Weights of a small transformer language model.
Architecture: RMSNorm before each block, learned positions, biases on query, key and value, tied embeddings, normalized queries and keys.
Training: 688M tokens, 2624 steps.
Each number is 128 + 32 x the weight over the matrix's rms, rounded and kept within 0 to 255. Layers, rows and columns count from 0. Numbers have three digits each.

# layer 3 MLP up, 832x256, rms 0.093, rows 685-831, columns 64-127
124184132102163103084226113115093123089090165194117167147151212118178177153097173100149192114171137121152100164146042092133110156131109139143107140131183130133129086147132182120110110159166124
101127122122173118152103108161139152159111170117088118122124075167125130143151115207137139120092071099139143132213135131141144101123090192140140113142114119131118178095081111083089125087140118
145133139213108185109100079161153162177120148093076125107109143146106117153133087169094093154088131094076136209143236086127100130109186143124089174054124150110164096095138171116133116097125139
156147104123199121063114147122109095124106091077086112100129164066133119092110086164100135081178209146106081164091147085113178127155109172108125112084093129117118094105113120173219072120155140
192117119075157105136141165086153136136100182136103152104125150160081114108149162160091113154180127117119153173084130116100168154096138097105059148150120159142161076074149164141103134071107111
147138148117146169127174138126143149168106160118111241125098071148075060141140088083143119127096150122121155176128113170097123163157142145154149126075095131085129147167099121097082173152131136
174136158182167176119117104095150135137163062102092134109127186098123087162167188115147219171114097077075108164133124138126103158089183152182153099149114176104143111132108138143182100163170104
115097132158152062157149147113128162175123156156146114100120072187155101181112151133165125129157081097108120105135180139097123114174095165142123078083112073167150124112129028082097143139105130
153116166135156154179125100093185115132176114168114092161064134082120139120176076128135098119109105143153112169157140031139131140192146135089119097146107125105089106163054189148141094182089114
102130171189194203138091118069098122134110095102181142160111129159100170181135130119143122168116121065169162181092152108124185117148057141164108101176144118152142140129127171151116125083062075
089134149074110148165217124117135077151127115131162123126138136088085110099137144122170139209168122202142107151115154121130107154132098076154111184160118121117138161174115170186122125147166130
102152076213171179103105148137163100120126178139211040165096108101125136157159151154118163132153061181127077112101143113070143127132153128142099091159102138130142114104119105137168134104108149
101151139113198081145104104132121118128125122179096121147080116103152129132143145162114105113180185123118101118140105115114173131140108125173095146108112176105144150153088142118111112120141122
157138118138127078102119124137129085115143121132136098137102092122105129143109084121085105164149138116060087151062189134130205117205182105133170097112118165110156132085096092111104107158097101
164109090156160105114119125139153098115154095098074082127092110128152174082165110156188137125138138075097117095081138107174102156104114152135129115083164139066162153133145131116121185162107121
136096124101141189137157147087122112098188054072181147118102083205070104090176114122117119159213129100098112079104129093152176123130126098162147116178129119135125186166113157108164125137095097
090124138114131149128098130125156112107161151102142129160098123157076126137170175104126147072080173093132141118164124066111184124075140082116062120120173170117125179098082055111139129112118074
193152179188088098150153157170120090136115102185129123137205116131053121174151149126197181103162132081192140110139125148075158176116175083102176114109128128136160137090152097079136098090093082
115104059118098137083104108100109080154146133171201093064146120155165129173151062150146118125095126135145110113120082115111086125176156067143121189203127087134155131126106113108142112137055100
096126089079176099038149134161082098170103076150141155101108085156126107061173131089110125160103150171113156179150150137101138075119140102121064081104135111137182132114089085135143126113176097
131105118097110086131117185150100100149052100198070074138144108127076181116081150149146128132106111148081122144142123139149181099150143216136090107115114171096130154174159143137157119149139146
093092153115143172124170094138118063147160130118101146142178159153074152109134109103150050132077131147109069100161169156148118154095093177121058135175170104140189151125149170141059106125171120
052184113129158104162122148098197153104141083116112161093128170093104193127119156146189154091163150097079124098097131090161115125095065095148093098086124135184156113192084187101124128142132218
152113162081149182138082107091049094140150102138111118164071126125110151199165174179053158100064136174179186184130107113154172170139151105108091103109074176117166135105097165095148154176168149
085118151183075177155131128141130147154134112080156190138111155105173130121107161145075144101145164089146128150154152125163134168134063123152164190106109141111106135143134141123111125114144129
154112133090110139103108141148102174110097116105150183138185140061154122144103077128098102095091114108182108084059160171094103102170110194153133161090125179107123074111161097095138119127115111
132142160128136109112124123085130180121101136157207130128102178136154153104139057134148152145120042101093121133164064092161135098150110153131134167074095058133157153169141105079107133105149104
119143126115110131125119193164126096131124172123100131058110157123123105127115098144107154096096182164113109091148111113157124173153134172146093141142133113133110098125090155122128155118161144
127144107194059115153138120103156108143138079134129150158093098158112154157131159196138104116135098147124110196155107108073110123146150138129168069131125180136054159113117107129088154165118171
156104135123102125139107149122141108118109087096133114114115090120141112133125116052153116107084091105124066112164137159155128071117092130095129189102184149096137157129187123143180175098148106
166067089051108078078148141066135110154148136113155087139116146039112191145065139182098126128182111125091169081104132199061138123134158180136098112131161102108125063150093120209121115156159162
167094118124151108173122118089130106139138134154079137172162120093095094171150130123130184103160097165115087115135133150112140103139118115120099077135116080114124103142148128128109152142151110
093154029199137133135144190158143217052123196151135134112121073149141118082124136087166136091167120134107150157167158140067111099118079168159118138099089139072074136164128069183112160134151147
144110111084121150096093127135081120117116093136128154156176110077050122126160087151140112105148118099153141115181121089112080098100164095139141081111145143097119142152129067151136161145162100
133192099108146097135054152091160084092177073103157130132122114157164114112152079092135119116096096157139138125111148190147118128134116087131156131151094234149147076093178119159082078148121111
116109133140088144125144125114072090054072096154175177182145171100139116151146151110151165093065178180141115101168142144138114170115071161118063075169072135076137140136139138124110132154116093
098145149094128170108135107185059143111162097123119145179109142136175096112152115079063127105111131118093115151124113147164186067103093180121144065121059142045209143065128137137142053137153089
145089179088125123148093144129105117170102112148081115131109147127067133142085147129106162165167116151129143137125129158130188069104063192086146213091108156168122168146140145135116158056173132
117133125163073129094103083148075191133124116106107121116116099141177145123128098082189148148074050100146178155167122083158178148102142138107183032127144171167147147140088144136138093193213083
176176144136138100148147119067109091182076132140125109073083134191171166143110125094169096177095147122154164133137112179106143116129168147167128112130130127090082093061160159183125140118124137
072079146147168163124109143167139159130090087131149111090100128171164146153159112110167163139161111129170141149130090135130125121125092108163104096094084076136154110082109079123131120137150109
062087162113167154102126146130118148071163108163166121146140217162121127193103080116144111066117084137138078086110121088153130154168113092108127162035042137113161172176112120107084090108103133
120130080130192148149138120166128159149139169127179113153113121073098096151097137122168139126131147093108064080124122187153158166125148129099139122174067135120077088133172131161176128084090125
122078118125091218118119095062133126176111126104085105118119097101128177127147144090209123081067113166165119094157073146097124124099082140139139168137103136122143109100112182135152136166104142
214172077125122110108115140167185186119179119130119141111124153088144147193122156058149163149108083074124142117184130125172119127203173132054132156112109170162119120120080078096122103124047138
094125157094138126199164110113095123122078137083082131138123166099114138175149114122155125073077123073115148087152171085130082098132136115141062142116148080145111132107151176114149126143182144
140099133153140159085119110050123117103102128137110147106138162171063181110142071123163200112042095149197128120156166110189168092070121115092088177103181146090148125149169108098166061183092121
071145099121122128145185075119065135154121147150144162083084096124141171134125145092115097157095148120114135162155107124139155166138072137146108141125093105133155096214126137119175174138107150
139105110190170143082141059147150111105098161162143164144100206124145142104150132146145108142124162111120075155177097114051141142121123143096141119168145195096123152129133117094073166149136153
111089121127165117114120123102204061136174173065173161127142153147156107121134120123185165113104130082146090221058116093108150097180124100131080081127089097136086089165117178192093236082151150
081116105148113117112142160214189116130061163148169120054158154073140115140169122182150166160181095140173095113203160152125058131098142120139170105154164174139129084119151117152123164154095156
151127112093164159130107175113096094143123094144159166129138151141121184093129115167153167138148184091046088112130157075126140115114198093120125102147133083104133154112105078159111115127115156
128095149120118141092098121139174094136141155088129095076096104154127156130119152089135123119093099090158130099153104129152072147143179123143071113081167145157081156125147174139167153097114110
090129144128183140156176137146124079073108086082135131092145102137172121144121145163099157164156102123127101096113102093161142123107171147120180123124113110134127138101130098201157173134130096
113136183141135161126128110088110047089083103113136148135114148137106198091141115099109152082128104127126128175163126209175169146098084121096127071110130158115122126165207138061158138143123146
132155161099169126061136098141150229142115063107113111192149147151146105050118119145202128071141112127162120150154141098127077179085122111075130134069113044164179107223146149131150138113200163
106161172106102139138143175132081082121145116174088185167100109168149083181125174106133121075133134146131161108144140091138093108189160085158131161113155200181137141179148133099070155095058039
099143149129130130166111101119139159167124107115142115127175073135112116168077095168094112136144137199125173071144128157117148124176152152149118080120114085138103162124164143122124078131144149
145181098104117113158108103166196183095079051118097098086128103137083158163086125109086122157071136088098141129066114125115124117118104180110177076188165086137079104123107142137122163094149161
167138143077164156134133100124176144110117093130143207155141160162130135140174152142134120130186162141123134178190113103138151083111124193090147106106131110068127140108083118122054131134160153
130155182057128185136091155017126119130185124143148094098146185145185135097136063154122077137129116162082102101112135158095112137131136119106135132126121179108117109128120096164115087149147125
165117127156108089155129157112085155074117120142127118139122116125133127111117145178157147132153134142087140122129171122095136080128176144111113102165094176105121136133106087117143137115111086
138137132134137140123117118083122141138119132123114163123149116137128137131136159110150121149151120090148124148110129131162133108079136150133133113120116119103125154142128142102118102162112145
142124111158117135116125122125130141105100117159104159197152085187126124113171145077154154141150103131151101162112146156136113108117084156146057128129118140114114155190124102063124095137125151
158116180108108116123077140122092088138146143044055166158118103126118107109127159145114104102158163158106128115120155150120074160113093171090162100123073072114141117164126063109149096109145136
175141123152130147098056096080104175140164151074114101111109111123155173124080122087166125098106141113096130118140127152098122130127102147109105126141123126186144197147124071093151126106136115
215193162092108094134055147131190115181131151096121194102133113158151197178171132091122132115106141108202169129064084132147145108128124110138113129144123067105103158142119157168134181130136147
054172159166097121096162129174178191115146104140110154129085135147171098126139172178133156115173161153138080134191193141121217145054056146130162124097156149117153145146166140160064149113098088
179128109152132135163079142149126097114143156109109111141137180098137085080176177150111144135153132027114077023146184129153173112085159109118110134152182125201148153135066180098109174162113167
119084070145102152121138190128128080079138144159125143184072154152115084132178115120122140164094109117065133097080142049152075102111109099084143166141127175131080151154146149155075145144143191
188131118141157158076113107177149165137104046188096104126126129184154137073132176120151097123104130164166166132124093134140132094140181097103099128126126176169144152115098134134162198163193103
190136140128127085174110074183168167127106118126158107124164102108107122144134072126131093132080092097093144112122143095104106163141125121107171125133113102122088126106126131184133018087137093
114141109121121097202129158095085073073125121180099150106137174162038124102078139107140116126191083111115136097105118089090134149136082120090116067124112083124173115065180130113164067121142110
118127163140157119163106087169116174098140116105135132180103097057183149131134088088135143102168106074139156109195119130105194137078173157130121157149141090135113140122155105122099155156150122
116091151131152145110131178124097118080172123111104138158083079181095097075140120142184113130156158160132115176167186128073165129095125171112073120108177069146128145144097122061108097200183134
151149170124134083093076110077069088117208142146091090105115030137164111161173099110161100146129189057090131123198090099119089147178143172139147196157123149085116148164174101139128123083180121
193165111165083108098163144124131141138059118108206111098124127125121119156128112097167120084113179094181112073175157196149083174152085149166155147178108176147130145150083150129167100108150144
142089162099166134108115119187140124141125119163150129170140106101115151074129092157091125109097084181128102140176100138115108103095084135123083125094159120157177100113147156081099152101154103
116129096153161163118096107102156121171115071118146194122106097144157146147168151190152112116103140112123151111168108125115167144136135104087067146072069159164075134116120199135108175093149121
162085127183115134142074175111182115082131154130161097122126131096159081113137130135116127105168177089112100170132139152117108162102151186153177152158158155126112112103071119144117162077123193
082086116127144116090141125107162094132108157113197142139110104023137089080127172123121089136106105147164088154156199168103109158153113143190138195121088134138133130088100191139112115074123225
140164193154139113107128069129118150110179135111142157114147122123085099078155082085164107129137139149162102089093135158066155162144110151096135124172123102124159182125090127157087137160087168
147174164145112143175171099139159076128136097146147122138132103091151158133115126095109088105096091098103127117161099107135128129175081159122126164116073094099093130065156108120182147091125135
099130134116130120081145105047119143090226125088136171144130097110063095106144123146130108151132129109158130165108171160112085142131145077101117116105198154115100120141128136125094145114154131
071151169120123116187115089150150103160096155164140208077126091154133118149088138088116154140095144152132091117196086138128113079163097117174117137118146119147118116141112137107126139119059051
096113075158143093158154111108162163144132139148146124132088152114163165146144158122126139108111100083175116076192186119145098128205164152091124149057132064139157095121134180117139145131098117
147135125072148152169073138157080110127061179119150209128079121128111095096078226126110142099120145123114146134128113072137190082108138205169113104132154121144061078178164142109135156114132147
129127120104121135135163149118130136150146153127161102121128118077125128140127138141143122117097153128106121126152133097138162123157100139118118132143127119144102131136119137125127144110144146
152147177070113133108103152126081100143200167147115109083048088121115137131107104077150135088202176103119143100106154174071123106142143145105172110152157163174148204130091116099097128107167083
098137106118142117140131139139157136128133118137139114089121139102093139168090135108129120111157178099123125152123108142151140125115152145135128119150138134151115122155081142166149129126139168
163154161168100116116134047065144118164151103149095110100083132088149200133145154126067165102116093139149100125138137118114156100079127152069113123148112138112199182104126200105099108176117165
097128179140097168145182171095136138182164104093134167076156077167149221136084169133138159087123130123143128078075129099073169135126107118133155126147107151069120096125119085148101118179111124
141099134088149167111138090123106125124141082206125149120052118139100092135146128111155114159068083170113108102149128130114180179126089072090105127125116113113123096132096180122134131082095088
192100118119157155160098165162171145084136092133106098151122107101153169141074116074146086107133149115117127104094130083114067129122100132188181077083146091129073152147199177087156138125152148
141160118140149127158175124179195148087197143094141136161081135075104120142122181129041162081173143111126140126159183136152148109076074164107108177144110165134098121161146138109125118087081115
120095117096126185161191119141089042194121089180149134152121117134129115187129208112109107134134119133121119175126135141081112155136100115140132131128100091075088101087167073097161147127167123
106096172195123150127125097140121176117134175087165155107167162111167158148199124099178126153124118217115139118129100095199124124156074119147124116133156150189163186102119113090147063095113081
134173128189120149106151130165114124096143152057162136189118131133095119072185146137169143103125157115102108109107099112103099063102065162089106138141169136184132155098113126153098086109112108
114136145204081110119176103136188095143152173099134070155134097164127172124185128174128129154115096089129133172126093096146111170085160093079101179079138088166134099116131162121121161156175150
148093138141136125139124092142087135132128114114095113139164158169147118126159110149087089176127145065097136114095175119094148104148120133138155134154176121165110144136149124121107119078099135
166151139152133166171159103123128122128084107098161111183156102117073142170170145139108198065113155139137128104194178149129185130141108136162160085115108102184135103153090055091074087197094131
128180127139071148113063055085137150097139091115141145109119152187134130093126136082204108111089093199162131090107114132105136118124123123141152111120128089081135094105224186156149125091144116
098183138151149096142133148047171112098161120102111165137087141089129159116144127109152136230149069129110133076122132079115101153156176149085108109102087084124135104091106126184182129176183169
153115089149158101116131118134155095185137117117120181184153095173137184126156137155109148131131144137081091125132133111075104126095143124142153195154201112086107143168095090129114156120078153
156152129107190098093105106101150118125145093077130126149101115165079161141113154122074139125120060151156135083163073126136108096149116169097132162123160090142150113202082137165101131065096104
112073145103123123146173137095138164126174163093126120164085139171102129155162147146128092165163090119137148138167143125117163147121146111115061107112139111042145165131153102156049123163165092
152153137077107131159154148125159098112137096148129088105204133066166118136160150125134140091132126109115140079178128123168105126150124151179192166095151109141151120127086120100135104135116052
081107160164141162151165171121133125166193093077153069175102115153143149120146124137161139071155134151146197103178113156141128103141123091093135164090126092118173099148094166065124150130084160
111161097131139091139091121147140136093150065117134119137129135137071143142088125152139102110119097163098141114077105136120103131035124160111164090160147132176149133115119136084118122118081115
146162219123099166080156121084093166149123101130123172121155149129158116114131102122115198124107139103086132147095099160151120115144142103097142138139161122113066149090146182193168169114160094
126091114102114163136143100171138179175090141128112078108096142167128060125124124133106178124163105156116091137095181154167117119138248069143146145122122136125129118170131165108146105123133126
098144088155142151107147135113112159167142174112147140111145145163114130172103137156142170188116133150110089153105143112121151124079175129129141064155160156122136079091196123070112144145152132
116140085152187118081135139150184064105089133145096133114098135134168125174127135100134134140152138191069082129125150133136210068070149076126143124076144136103148160054151148175152155089068100
147167172120103111173058172101127075119123155062146139144123130103095106115099152101123144192149095066138064147151099150113137152099162104177167078109104171111172079139071127131092138144112201
164092085120097107141128058147176157108186133081104117152137212120095093159150130097155148147144053202129105105136217128108080129118100112165130151121148130136113150137107163093092079158149163
087088135022150149174134133090113072159108062117101144104137144148124118083133092152092091155099163141138185178154126091136162155047154095148161130126108128057173105083144090174033174165134105
096129134114166133148097139186052086096086166125187163189096127095147177118167161158131141131110116127131138105136151194119192117126102118109097185113165125117086103127102056119126134138103147
133087053102123129148148122119101141147099106082079124120103148147152135146163135096128120120155115095110188092142107106133078143084077134152116121125131114126152108125089148099127135093149148
086114177173064138185075111138117114150117116117177161145055092078145065109171146156152186145144183080170087170108126127159149144082133136180157116088059140170122123123133148156170174086133126
088129111171139137102101126088112140160109141087124147106095133097113098094172187069111143095135194077088151070084142148145145148120115137074148174091094084111122090143145152139215156160140155
069112176104158121191144143095119123162067132169092152079104160157133148084097205144146180169174126118167090084109105113144075130089096167066121160214077119106156105109123080063092178151144098
161133151166140147116093113133080124135156127109118118190172117098161116115104166129138128127105190115111125133105104100093119101128142121161081085105089086113079139127124100118140081146137144
103126094126145172119120097195140098161131173128136096071156077110135156101067141114126131082116113161143110171069049026078163150120067103140150124144162128104172094121192103140168156118097133
115119137167135177154150202143108096131151248138168168135074081187142104120192074146126111084098172166096191096150149088152081136087146161176115123161182107173046234122124215229119153139111127
157160124150154125164144189084110135146112098153123105132101108180089157150069124142168028137066101150121081163155142219148139157165099152140124088108115106119141121102179146151096119071135111
092144180136058137161118128173097157165151170085194141164134111137086075157127126133136107212146120121141142191201180158159198115108144205133118147088170121034150133211184199142107142113156105
163143138101118168164103121098158143117136141070155135100083123138101129109163103118099113126115095087112113116143099124128159176123116114183129116172119057126162159171085116067114127155146164
142166146110135143181133146146164131131148108099167155139147097167121097150116135127178086140143150088131135126109152136119115101102134055128111126133123125144087130147140149098114146113131111
107131115072181028139131149151115121111227167148111101105161122147111157126165163091026153115121111156124135133108150135122168106151190113126149184107091117139136143127136187147131120103146116
135138122110179090106133097113150126098100125138148083128117147121127135160107157119099143055081160151110129129148103122116125090103178152092142164171146136171182087134163140083080073147129093
077124148128115137108193117116094165152108156081069137072059181111131126143130154127162203156143119140100115128138129117097159061176116106136196085119137097083116092103153142151202183119114109
164149148149133136096169128184068073146085098109128148137138151141130138104150139120181137144129133189126155103111132094096129142164193117177099115084116160107142115139108137083104161155146094
115153171132168128160073122117142153113163128112185146104173092141127164153117132122117053114142156124117101065084158096120110173145085155123157091126128118121129143129122112191159109090150152
081144115115146083138098105051142136130140104060094184188101168137107157124069140167121165162098150149165127094123106097132159117091056106192121114110136124138174093111061164176112086133174072
114072150172137121130079109154128137084129101144198140101135126058139093093090106097106146102089171130132114106127164167140101151130170114177116121114108174176041110143062153114118080098095066
153145146125138106129104112140068126176140134122098087117092135163102133116131158165179130107138155113049097143152092154146137174091127150145151059146155074119122192070170120162154102095137122
150135152053089170079111175122134143107078044140100132176092159143157121107130122061203157101075112149104136150119042163157120153120141155059085142143178098156158125172096124129121074125182139
127174139143141092182136130174129189125145142124089119150142125121142142137155116124122105172136129096161120185092120089169124148095153116130120136176135118131091131151113116137122149128038087
119074115144175169109148070091043141209078181143156105149092101129110097114154215122106120113137189162137136168078141159085126143151127116181131134113115126100124072122090100090089135143132195
169109110121180199135096116104127093182163137146132137094105111142149152200197130111112111144097084130136079124110128194101139116090110064162132135144132176106167105107057097075111104127117150
149073138122133146104141132140073228141170149137138114101226138073110157119142110139177149100180138101130161191143120125150100137129145190142122049180092098163143122109138163151120104099103157
138083166128130098135153078116144121041136068092132096142161100166078123090107122130088168107133146189068150148072123058058146172141151169171102159117116167118141112112087159109180126148104122
127102109085137171145154112163117171135209107146156175110143139154162071146193125075077138137129134065131109131186155111136155144143078067097114095165074148114115071163181163134090121134160142
141095087113185149109086106058151166171092113101089126115097148104114156160072090157130149095150142203153116138094150106094089108086105060119165057102157078114106140127171156167062131147168119
150120136142130103098102101125092124099074114100103076125078145159154170136124087206046145109107145138148175132155148182135143092116132114135084105139088142115068129176053113122133161085106120
097191088084125110121135080125145066187144156169198102119097131205145092159152129169045146133068140174128186136116140114121115115125103117105098120101080116095162149112155106156119182145044128
144135167144208088132179129102142093149106084131113141159122060131118098145064121099137145110123135151135132137138161126093121115107121161114105139158148112121098123088141125068148161173106127